Weights of a small transformer language model: width 96, MLP 192 SwiGLU.
Each number is 128 + 24 x the weight over its row's rms, rounded and kept within 0 to 255. Layers, rows and columns count from 0. Numbers have three digits each. The size before them is the row's rms in percent of the matrix's.

# layer 5 MLP gate, 192x96, rms 0.212, rows 175-191, columns 48-95
100:113141127129106111134144141121159077092111092150121135119113158149111115127113129143148116109128100149100104101085157136144155148120153118166125
101:128159148143127178104129146130123117139120145171149149079128159136165107157108135071147137153107108108116136103102132133149180113108122089116186
103:152176162107120151154112108139129109116127121115120103184149131105108135125163151141118059113162151118109132153129146144150143156165127105135127
097:088107137096172155154126131099156159108152130153167155159119146128124118147088133129120119077175125086144156122119106146100118088140133117132172
098:098155111104177193128142125121112162175077147134159159130118139132109120098133143100145147101123123082131133145109116156151121125149108140135118
101:124143164142144133144099154133100130143157107130141127090078158141114103127114147070101103180154147124139140164138156141120153121118140131145123
100:109180154095082142120156136154141107131113121109129139130132126146114151096085094156160094151139166114112087117142114119122182146135080147110108
102:161112091136108085139178145121153109136096134089150155101118170172145109144093121160149135129075106130108103181156156112163153171123143116140142
097:133133158121135122124104147149148163177126156129153106128127158133160126091130141125179126105117117177125123115168095149149145093106102127149112
106:167150104108131144084130139162113149134169136091170167091112187147113137103145146084090121120092180104107161124131114179144130155122164119146131
092:108129098082131141122117135141174120164135122124128087136133142157117122119110113149125116121108139161100116134143114138134142174127125111157154
101:135178150091138142078141125129166107149140151161141188126103132117134101133128123090149146080128114169104172151151143124137118119158088112108120
097:095123114090181160116087116138112146113116141161150117131162123127122144074147139140109126162173136102095097105112134133168163111154151137188134
105:123101159097147136110157115160141108105129108126144112181139158088132130131107109176128162133138149108151111094165122078104173130157175135158156
103:093145121083127130151154140110181129117120152146136139158102125090103119118128128140150112120133136179115130197106118143129145123138131140111092
098:150091125122169154110156113136133168137102152110144156104116118137145127104147138139136155079138195142078073114113142125115173129133065145120154
104:151125119094107137120181106145173104130116121140137134080081152127112160098082097158144134112168131135162103162110129091097142128130147135125106
# layer 5 MLP up, 192x96, rms 0.208, rows 175-191, columns 48-95
101:136136096115153137109095141140109109119133095066159101096157118107092126139130129120144099177109141121124146119112091156112138126112138129140124
097:146129094151102129122113150150100147095137096152130112115169143139144115096142132117135135094130154156129058138077148144095153127117140096124120
100:119097109149105126120148150162123114145159084144139183097128158138120098105148073097149139084133113127076120143104165098149108111105139126127092
099:097140106170101054123103110132124123120100117145124141158162135093137149118137146187131151132144122129110085150131132087127135132119137134146082
102:160139164134130134148126146131093082109100124166114134148162129050144121116115149100154124175100151128111102154119161126137101169106148094114082
096:146081117090128116103176136124120121165134156126114105141099103121140164123110132162149145094112126083193107145130157129063136098102117142155128
094:161133149147104116141094127155182106115090166101127179082120182165122145160142118118115125137121116147117130134145164135135126136128132131090126
099:092181132127116101132114133159115112146154141108154106163089135078143125114159089122165109115121121146144140096120119149115103149151135107139124
101:127140111109094106107111111134127112139135106152135096154141116135115056131091118153143138127103165179096164137132122112154112123144138088118117
107:116154129091098121100145117117153105130143125170178144120101118132138114121110128150110109104139126170146145118132106174122132101147135120159113
102:144117143173117098104117155144136150115142093122147126176111139116103139103164155114139169133079148119133180138151134155165128149134145088105128
098:147109142170134139119116104167121150138127115116164089128126114141146091142115141126126116144105118109098135154122147104134119115108124096142128
096:107140135105091125113084079133100109172103140147134158120120168068098141075099124106149160127108144140125080143099111133156143133149110113142146
105:136162135112105149132088092104075141136120175150134103119115165119179172124132131098121147151101139105130123126089077107141146102142156103137138
104:129149145160178156118099174127137113139192100150101142152163129131141120132122124112086170086096144112152136086138124108133112121127166112107123
103:095088151115117151152128135105112152099117129134133126081135117162148110136126108124077168132133159148128119116108123068093149103112123093143126
097:133107125098118178120149099127115111139108130146121121153145165133139158139122194124134151131119099124088137100103144107141102120109085121164129
# layer 5 MLP down (transposed), 192x96, rms 0.204, rows 175-191, columns 48-95
103:136118118088123151135133113115111128098112183107104068123106133126119075122111067121139119146132109141095119149117139178160119112137104100154130
096:103153154118123084129141136157092147130120142122106170126148111129078129124113136104157148160166144138117102104121102149192091164106134129118123
100:092093143092159124155131116122148130130152093136122097144141155115135144144158122154099068128136085136108096127106133116148128127182149094108117
098:139166123127165108114132148156102133154133130165111114118134126153126108098136120117155133166110120152149128146147160116113204130144138174156111
102:099132086136152159119130156121133145140118101129097143147130107155151121145128121141117114114149106142159136149134131174116114114119176151154083
097:101179128152142101127073209137129137097129178111093153128153125136132110142112120148147131112130186128100102131102128145107137134095124142135064
098:117142162131095170143129043133118107120111105141134128147203200134122101111087144124150146125098129101124146132130163110141151164143164142121107
098:115122122124145150108130151115114160131115113141133147130157153112165140134126092174096158102119110124115159113134136138135140158133137094137114
100:117113150130146155107126104099146150157078099162132120136151119154100093106114127106130136152112163100085103163138105106148088099152118128092157
105:150124154152165138132140103110126152120185139102098145152119098100100154092146110113125113125169145117117111099129130109145069147124168109117159
098:109101129116151103087124117172131136146054104107125152114124132128128138070114121102124136080165124123140125140109161144139146084165149151118139
098:158151138151128141144110135098145107138085120130191161127110157138133108111142180109138117109137110165149101120094136077145122131134166134120145
099:109121133133156130172161153139153113134152134121128112119134137106103189148138142137151099165141120139161135142123106115130180118149159164107100
104:137133154147117146122107146157140107139109117164190142123108121124108134153179102111111131081152114120137074114110174122181111146154140152128123
102:102150132145154118098139131124109106109164085132113112126120164158140094121133087117130137111136106119112125154163146184113160133114127099169110
100:129125149114112096146087127126101094133176155143110116146137120116107157137092148115145102137150082133143122120157137134115102129102179069143122
096:126112151137133112125101107128149164109127130114180118154149132110125103165187137098137131161135136110153169138136073114097135091128163141139134